config = dict(
    n_layer=10,
    d_model=896,
    n_head=4,
    n_kv_head=4,
    head_dim=128,
    d_mlp=3584,
    vocab_size=21473,
    activation='squared_relu',
    norm='rmsnorm',
    norm_place='pre',
    norm_eps=1e-05,
    positions='rope',
    rope_base=10000.0,
    rope_fraction=0.5,
    qk_norm=True,
    attn_scale=0.12,
    bias='none',
    tie_embeddings=False,
    parallel_block=False,
    extras=['some layers without positions', 'local attention windows', 'value embeddings', 'norms scaled by depth'],
    init='normal',
    init_std_qkv=0.0143,
    init_std_o=0.00424,
    init_std_up=0.0143,
    init_std_down=0.0016,
    optimizer='adamw',
    lr=0.000538,
    beta1=0.9,
    beta2=0.95,
    weight_decay=0.0,
    lr_head=0.0037,
    grad_clip=1.0,
    warmup_steps=413,
    schedule='wsd',
    decay_fraction=0.643,
    decay_shape='linear',
    final_lr_fraction=0.05,
    batch_tokens=[65536, 131072, 262144],
    seq_len=2048,
    doc_mask=True,
    z_loss=0.001,
    train_tokens=814700000,
    steps=5800,
    dataset='wikipedia_en',
)
Each number is 500 + 25 x the weight over its row's rms, rounded and kept within 0 to 999. Layers, rows and columns count from 0. Numbers have three digits each. The size before them is the row's rms in percent of the matrix's.

# layer 3 MLP up, 3584x896, rms 0.0468, rows 2383-2411, columns 0-111
112:499505499522514535495506476500494521510502494443513509462524489520530471473553484443487529501542558507523521466527485480509499488506570427519475492473462471498521478518503512513463507504549463510499448502495522514526479507474489456490489524451505474531479524515456553490534531481519504505497492521475494492489516483468498491512492470485
107:513493473488535547498475485509495531538530508516517443454502524495509488509491502517503476505480519524507439529484555502496506509478449518498495489474497501482454497520537484526462534505514543479554467466485496515460498493508503516514471493464496486496521477473495448456504484511537506545491507504519526500495521565475518482494482510501
107:531478536521473523503511485513507508483460500532525496481500484461471495457485542485462501474492556439494514515446502483518458516507496472506498441502500488481489491470505508514514495487475500512524489472501503501556512493483500497487481560456464477480507542519478505460489499504498528512503490461518482495493516487480513548494494492513
096:450530500506484477482461469491465505486508483487501498491467503510504532501526511515498477489485518479527504515518483518532511516552508464471498507474547534499499490482523500534477514469519482519527480525467495477444523554452503515459485481533530499529515485497475502510486514487488484494532458468534517496499466495483528462555483504515
104:487522503495538516523520447515488533513517486505512517481522491531463496512486481470513507479519495475498542503529495516499540509475521505477461477503537530557458481537499489511469513467524457518532489501480498536472495512494496458522482507521529484521460496496499544526521510489470496439481499511531522511456475441480456489490486476511
102:471488492482484509485500527510502512449486504515505496491476446533514496534494500499484518489468500518490554526463520480502467524482504495549539498494527515475518488485508502484531528516451473496489530487508485547479476539513520500473469484503498527483517511514520461465467513476495496551511488523518514487458455478519482484550484487514
100:527487508488524511463520460518517497503488484475497513512513497503507496483498532488515505500480488497500508467492464516528496476491494479528507515472552462527502487510512563446516491442491474526492514572472472488487501545472471521521513539511490468516518460488487443469489476483486483528478472495468503465480496464494502549483519483449
095:506524559516488524506544459533517543494492441480479493566490498503508533509470486498508531467464524525495466482524531508480486479469509515485523503515470540548492489539513530526542532490493481474507471457476531546509470488466515525501526510481501548489471528502500512525534512487475477502537512541495489468497509494520492514563498480500
098:458513481522489486514528494510473526501511513487481513502529484506499472554483529488495487482492509502525483512503480495515500503540534526464470529484476525484512496491500494522477513513499478522493513472517512487501527525480484487517488511531524498529433499503518517519466481483520450494545439466540529515515503484528504473495542535475
099:494498450463527531487496528490497482503487491498517559491477460544542504502537493485482535473525510471487520490534506498478491573479482505484490508513453536516462490496494505548489510496444536500539482510481469475505511539488530488499502491454454470505488504499513515509488509520538473548481495466525518520459507499478475498546493539532
092:436526496506457495517510474497467495508531538484531478501458486498480509511499497486530506484504458458493503490477478513474486471506528478514518468447465495548487487507540532476465490435481501509515486487541475563498510491464461515497486479516489567523473464491510476465498458453492489486517499498476502484522503511497506490500476513455
107:507480493471520520483514422519503580499491513473488510494515520482482477510530510475492488477477482490490498553482494501457508485496501466526463487459494514526493490482511508489482541499537508510540482501477562507511502535519516493454475516482489478468503527504518506484567487498482510469500481497523519470501503467520501501520565518510
099:494515525476528477521498465501512530444481541512478536481468514536506493512524502460458523462530487522500484521521557481456474519490529519466467525497519462480514500488497513469475519516468511501530498450517527502491504511512502505503503497534520493545467540554560503494486487477537499493498461477481501484538471492505508491527506491479
106:495541493497506494518513496481481488447477516453497489535532491538500515483478501502484497519451549476472504469472467485466525519518478512524520532476491546492499476550523522525508514512503496511544492504517510476537503494498488519529521498505443529541459492504514498530508477497488529509518492469465520490490516492545487509577540472496
114:494533542537483499480496501502488547473527521480492498474467490516479489492501532502514468516470515445470508489487504491479513555560493494520470501535492557514492485494524511508469510463544485533538528497439528504478453485493519497489481482486544517504522481458514510470495488517459485487532554495530439516491484514508519484449508477531
099:509501495525486536498487481495522475544508468495495481524528534509488504418477458491498504488513523469518502459505471487478505499498491477551499522502516522503567505496516484514521513483500507465527511509529510491515490475435501534539566504500509529534492464499476509452522525538525509531504466474514481505500480481515455478483472463498
095:484553500475507489486482461463519475485525525483505502532504492510495527478508527460480476494520494549461521471457492534473480537514539486484477495491455485536490506489548519475464506511528478527520454525526501509490511517501514528478494498557519507492521499493510515468514512527515461454520477507480523514469502495528486538501497518559
092:490461517502519488476490491530529491457452484501511487489538507521514468533511472520501513513523465495503481491491529523507479517470545480486521480496543494520458485476533439505507542525504473482484500476506512506484520483487544508471542528468525484486542470502478447506497485508510538492487528484503527540536504501512520518496475458508
104:515536462491504526489516511484486489524491469481506499564488515543511491473527529488469522506482520518493496523570520522542513481468507517543460490509490444519481476485513489513518525511500486521516528513523493484472519501492510466519540474512465475486506482518540515525500459490494477511507495504530489456462461462512495518503485507460
093:518535511530508542524502458467491522511499504485503504495538504468490489525506470491496481478518521496488462521522511521496472504494502520537532493481518543498483477454523523502499509506437507511488490490462493504536524504488543494466489490487511464470479474466506552497495480494472465502464537474528495479493486479471488504500511517518
098:508492516463498507533513513483502450505460550538532505446491492546530512546453469478479504526498469455495511510524477505473478531454520479479479472522477553484489471500508523431508506499487516473527471486444541517515544477495510452498464506507485496535462436484479506518529473506568496481491480504478504515540536493470466519503530486540
121:481456512461477461481530487517502517505520507500532475457526473481548500509465489511462505495522486521462509524483506513498494545564536490479454529510509527527465485524495466470480484487517469484495494550527521564510506514494485504493513508446537491481512500521506509484511473520475479499507463534471525505488528499509480456471474510496
092:470474497520431471527508462473527464471536522486497534527488457488493492509516510481479446490507497543514547527485501469485521522532525483493485486510514560499518499519508493467484503491490513538475496467495509512476539520508512453508455508535518501513517468501522484516475522470468528500503532526502524510478517495488502457486537523450
107:483530524470462507477502459525484479469473489499502508550503482557532487488451554471537509476445476535511462469516478517529498513514518509507524531507492484504484477512494484478485504506460452507483505523496490517484497560514495503478497486504526502456506472499524507548527439497461527483547551479483479496474495490489466512514517491447
102:523458475470497481502497497504504493507508526462499550495541530492544504510489506521498491519528533500508467536527474491477518497482520486527482497427500531474491483490490482485456511421490456500521476489488507494494504506498498495515487467461537441488477478505498534548478495477540505506472425462524482460506518497491513504522490481454
097:466518546508500496475568528519455532503500525492502517502476492494523472520468493537506518485476493510464503476514507470448500508493506534498454469524502474504507472525527482484558553503510545522499472485542514542495533511516508470444479455490472521508473497520495505481500500488528474501480479472457497473517454525507455503482520460542
095:519550535481495473499505507563502548510495498484501490537519480492494499541526509531499520521477443539499525534480550505487478489472541487479479473517492434501532487489516492480491484536506528487503503533523499458485477531489503500468486486482479501508501539523513519467500497452509490518527493508511459445475502512501497517537477463495
096:490533519498464509458513502500513527519509509510513445538502516459520505536480481531495482471472498558458493504519490481471469509533500493494467514514429482509476501494515474490476503473502530522522514527478496500453476506520552508527505528445531473472520494477587491490452471456503492484497507583485444496480448481500495453529490484549
097:480502483489479451468516503462477507515510501493497455493519481493500504472484514499503556519500468511453507479481454505506524484500494533513556542538511529479481491491504455496524488491506494480527502476500495498498546507489470467453468517493494508498467526473520489506531508487488492522454478488472532494576522540474480407472484502499
# layer 3 MLP down (transposed), 3584x896, rms 0.0422, rows 2383-2411, columns 0-111
113:477511491537481532499512486467505492468515490519475501494553467489476520473472509450519511491512514513527490490508533535464520523532482460545478498545514523466515498491465487491458491519535487476503505498525487503516510506477496505512511470490504498493514495474506460486510500492492546520483523570512495529516464518521519487510504494521
108:535483506499473520518489504529498479481565514510478496494496498513501474508467530506512507483529451456480503528484464512526518524467482466500499486480517474487483515499442511497512475509513487482537517527494544509504520524512509470518516476485573509480508475465468543550555499476482497512511548546518504470538493517486482507496534502480
108:515501514546483493495479481465522516519487493522495479464480470488524474495448515487503514522512536508477519477518528498517496523503491504498480501510476451508539448532498477465538502541556518540484519519458504511455483506502557491504498534483510511498535466520488458528503489449495482537496513466547543495452480468506520536508548510491
097:505491508474490508470494541486515489523540493503514504468478518477541519512505487512496466464459487474470502518534517516523496458510509509496499502454530499493514508454507497536446490486488513515500527514506486437492509501506512485476485507483488512511535520482522478502498508521492492514487543534505519485514499464503511494496517499475
102:488470494505501531509524425520515523467509552482475528454479485493483525453479540488484535499478520490500492489477542490538534503489485454499491539499522514518502481461480470515475547482498501495494461481477469498500505498486495452550483453472496484486522510523524471502490481491515525484470480494491524507512491506508516501500511499508
104:499481499529511533519513539466502470474511500522529502488532501531536511503488540523515515494494489512460475486487491522498526547454489538507484531465526483499469502493501486492550534492476511529461517503525517514494468499493475498494500489503479561490504505533472503528504503478503518540467496455499549436541492500527494473552442512470
103:533469455495518534499524474497505486483506500458518494538479539531488511507510501479483506502520474493516493505461531516493497533479535548522466509489545505519498493454552522506509522514513443549509483536505482467514515526512501540509489498522441497518481494512491490521499493478501527476487495516514500510479517510478517488485550511550
099:506508502459508534457473512513589481488500520475470529502558500549512499532490524526501540509497509508501467473482501486487497514456508523543516531551441501515491486542481515517497523476460505450485494490503512510513512478523480540477464552487522536485488498493524489531490528570521509531486499516513499475460504533479486510536448518495
099:505503491524491495567509525474522510492520506514515552502517514529516484492546515515502509498502502473448514509498485491524451493481508492528535504426505500480495487534470480515453526565521514522463503508514525492508470505522518467525528538484507482501454497504502528479483467541493469519487482461512539514503477519521530473468527493509
102:509497486480513495494495491481505489492485543474524484485499478489508533515520492574553519462502515516496490495517513529491489516478481492470513494523502532507467541534495476516543508535477523488517475489486497493474511525507525475473523528567473468478495464452524500519495521498532496438472532476511493501497515502474482479481483500500
096:490479479493498502469490472505435472504490499444488535527500502516489488470512495490509508531544480491502548535506510503482520516478466508528481520497465489532459475481518508475499514529503505483524525505494498506456495548508485518528506521516476495411535495515498515481537489502427501527455537547475519515488509485464569504480464524498
110:519497499469556515514460529483511525542505489529501487492501487518527518508477498512479475540500510495515509500495492516491480483496470491488498511520487470465494404513456502506479496481508515498464496548514499497533530496517480535522537504497485481521468523504462514523467501479496506531524488546488497528515509478491502513508440446511
103:483509540478485536527488523526488499477516553505493514501485511513496503498506478484480484471501489532481521536493490514448472519500513537520463551516505484481489490477465533505506501510488483482498508511532498524484513501477522507540508503529520449514510467475521510495522537478526509536480475482485545495513496469480481471505492507503
105:550426497516525508521512488548520505487493494459474468510502506502470452501493492519474538534506516488454504530489519525560548527489543509517500526462505510512497486510474461500481479509522508492510500471526493523525483499490485522514514496459500499502524477477511502496504504441482517486482527523518445542521509503493533476507526437542
111:537536520566466520476520490508486493513498528467507498556523527469473471499438481493512498530464434522490479486517479439493506531479464481487528470498444514470510480481497502479532497506553484535528508537499504497519489493512541518474490530523492478494467508520482516522515487517531517479461545535463492535469489482498523484483458515495
098:512468493530500530497516543516506521442501497483506525454551478488470480526488502471518488549469467494495512472478470472491505501481492524505465521486508534513492434470481503532488492512509506500506463498497519514467472543526506497523490512510491470499521485485528495470486488505507480524472529457471504513490502462509521474521511461486
096:511485517503558512500476538498506503521495464501508468527529499496532489486477492547511469444520522523547507528481484481498494498535474525479477471492539460492523471484487495490497447491465474445499481489512511494508494473528462548503492540429524504511568459482483484485514480507444530492519488494522446514472499479490470532528486492507
095:457490466541547507524476510500514547503558492479502520499504489514534488482535490506497454481499502531532507492514481506489541454485517491492500485520454526518483476476535506487444472503497517495505503535478453458524514549554536552539552469520516487503527523523451473485492519479502496531468506510515554548490513465500519516521507449520
104:469472537483485491509520474473494432500524472484475450516469498520499545516499503505474495509522481493520542496510493509484528467500501495471479539453448507497500496457507488451519507522505544502494512497497471464500491517496511539516513495523526505494509505490502517492481450517489501467485467433502449522483548514494517498479475520483
098:500458463540515527503493546468491482520518512532524544539542487506514493491504502527478466512506507540474469497498512455497500527489487518495551508505500494496453531506488510501546440499469534509486529485469461496496491509491531539499504490484503507479485471497485502467474501539479494505488524497483519534512537523490519470473483550513
100:496500555492473514541515500459474488488442516493466523475450502518513529495506515519501495498520467510478455487523520490459495529465498468521509458499518540479504478459525554473464497499468507544507478466470541499477514472460498477574520493476485467531501522521483506515585473460514482469440531476499514488497486507501473487526530512502
124:474469495464503492498564483521541504489494498511471501475517512479458470528531516514504473473451500512517523541460483493475477503500553522494456532516466508519514504508498524495489487475474450461448504537520509518519462500482497492494463467490527482503503491511508481493483525499454536469551525579510464585453498474509502503477504484479
090:495479504500533523525490528524508466527475482524509489495467502475533494486528501498485520512487489521453491468533500528478526491542554475490526516497488518520486483514500514495505507507535497497479440498493498524486505463519493472487500520465487533502544514482472477506498478513522555492455495483497534465532476492506507519503526443468
106:500523547479492482461460494499519515491473455501479495466465526474465505469457470506508506506490509487487510522516482512495433508495531480513465470530472465510478508502492522525498496533552522490507501544482508494537538497519541472473498498492483526496484518466509501565536505532515459513480504468515467517504497481484552502499490489521
102:496473485510535475507497486485514503533512519433496508471488515503495480496492468496456531523496464439491524540530494543479529498481505521490494514495491482529505523489470475525467486470472500515497499515513492486523520502499515500478501467534500491479501436487508483493498430485465540520531486538509449505526471519481494521489510496509
095:516487514573512510507499494511529513504462490466498540472475434466481500501515503477506491554468544493491541500557482509516504501529524481511496501492480548502473512527474501533509504518487528527536533481522470461499491481472515462539540497495490501485506495515540462509513470495487502508471541508474498541478512492512538482503545486490
097:487506520475493495508501522487517440509498456518525495529542498531525527522530550553491545503519444477499508465512527457542481511479494500485466523493455485491526437496530480510510479565471477526495507562500502472510522483465479520481481501480471481476522530512514457467524503504490488491504513489475485544491489511506539518500502483518
100:517514497503505444505498515483494497505507533509541476562466531470519492489500515530528489516478482486488519492502524498495515445462500483504493456491493488467522472519495468520531486491491494504506521520505512506549456488486516507525512465501491539491523510480516476500521503524554526459505531509514539514506524482525505514511463526465
097:562491540473531523498505492495508519507462517497508482489455505559485481485496500485518486471471516527492506482502506525512528522513482508476512494500542559507498455506482540516468529483511517517517544439489486474479508451505545557476493525460513499493465445497510518518470557485540479496490515475468540507469477458468482537489522422460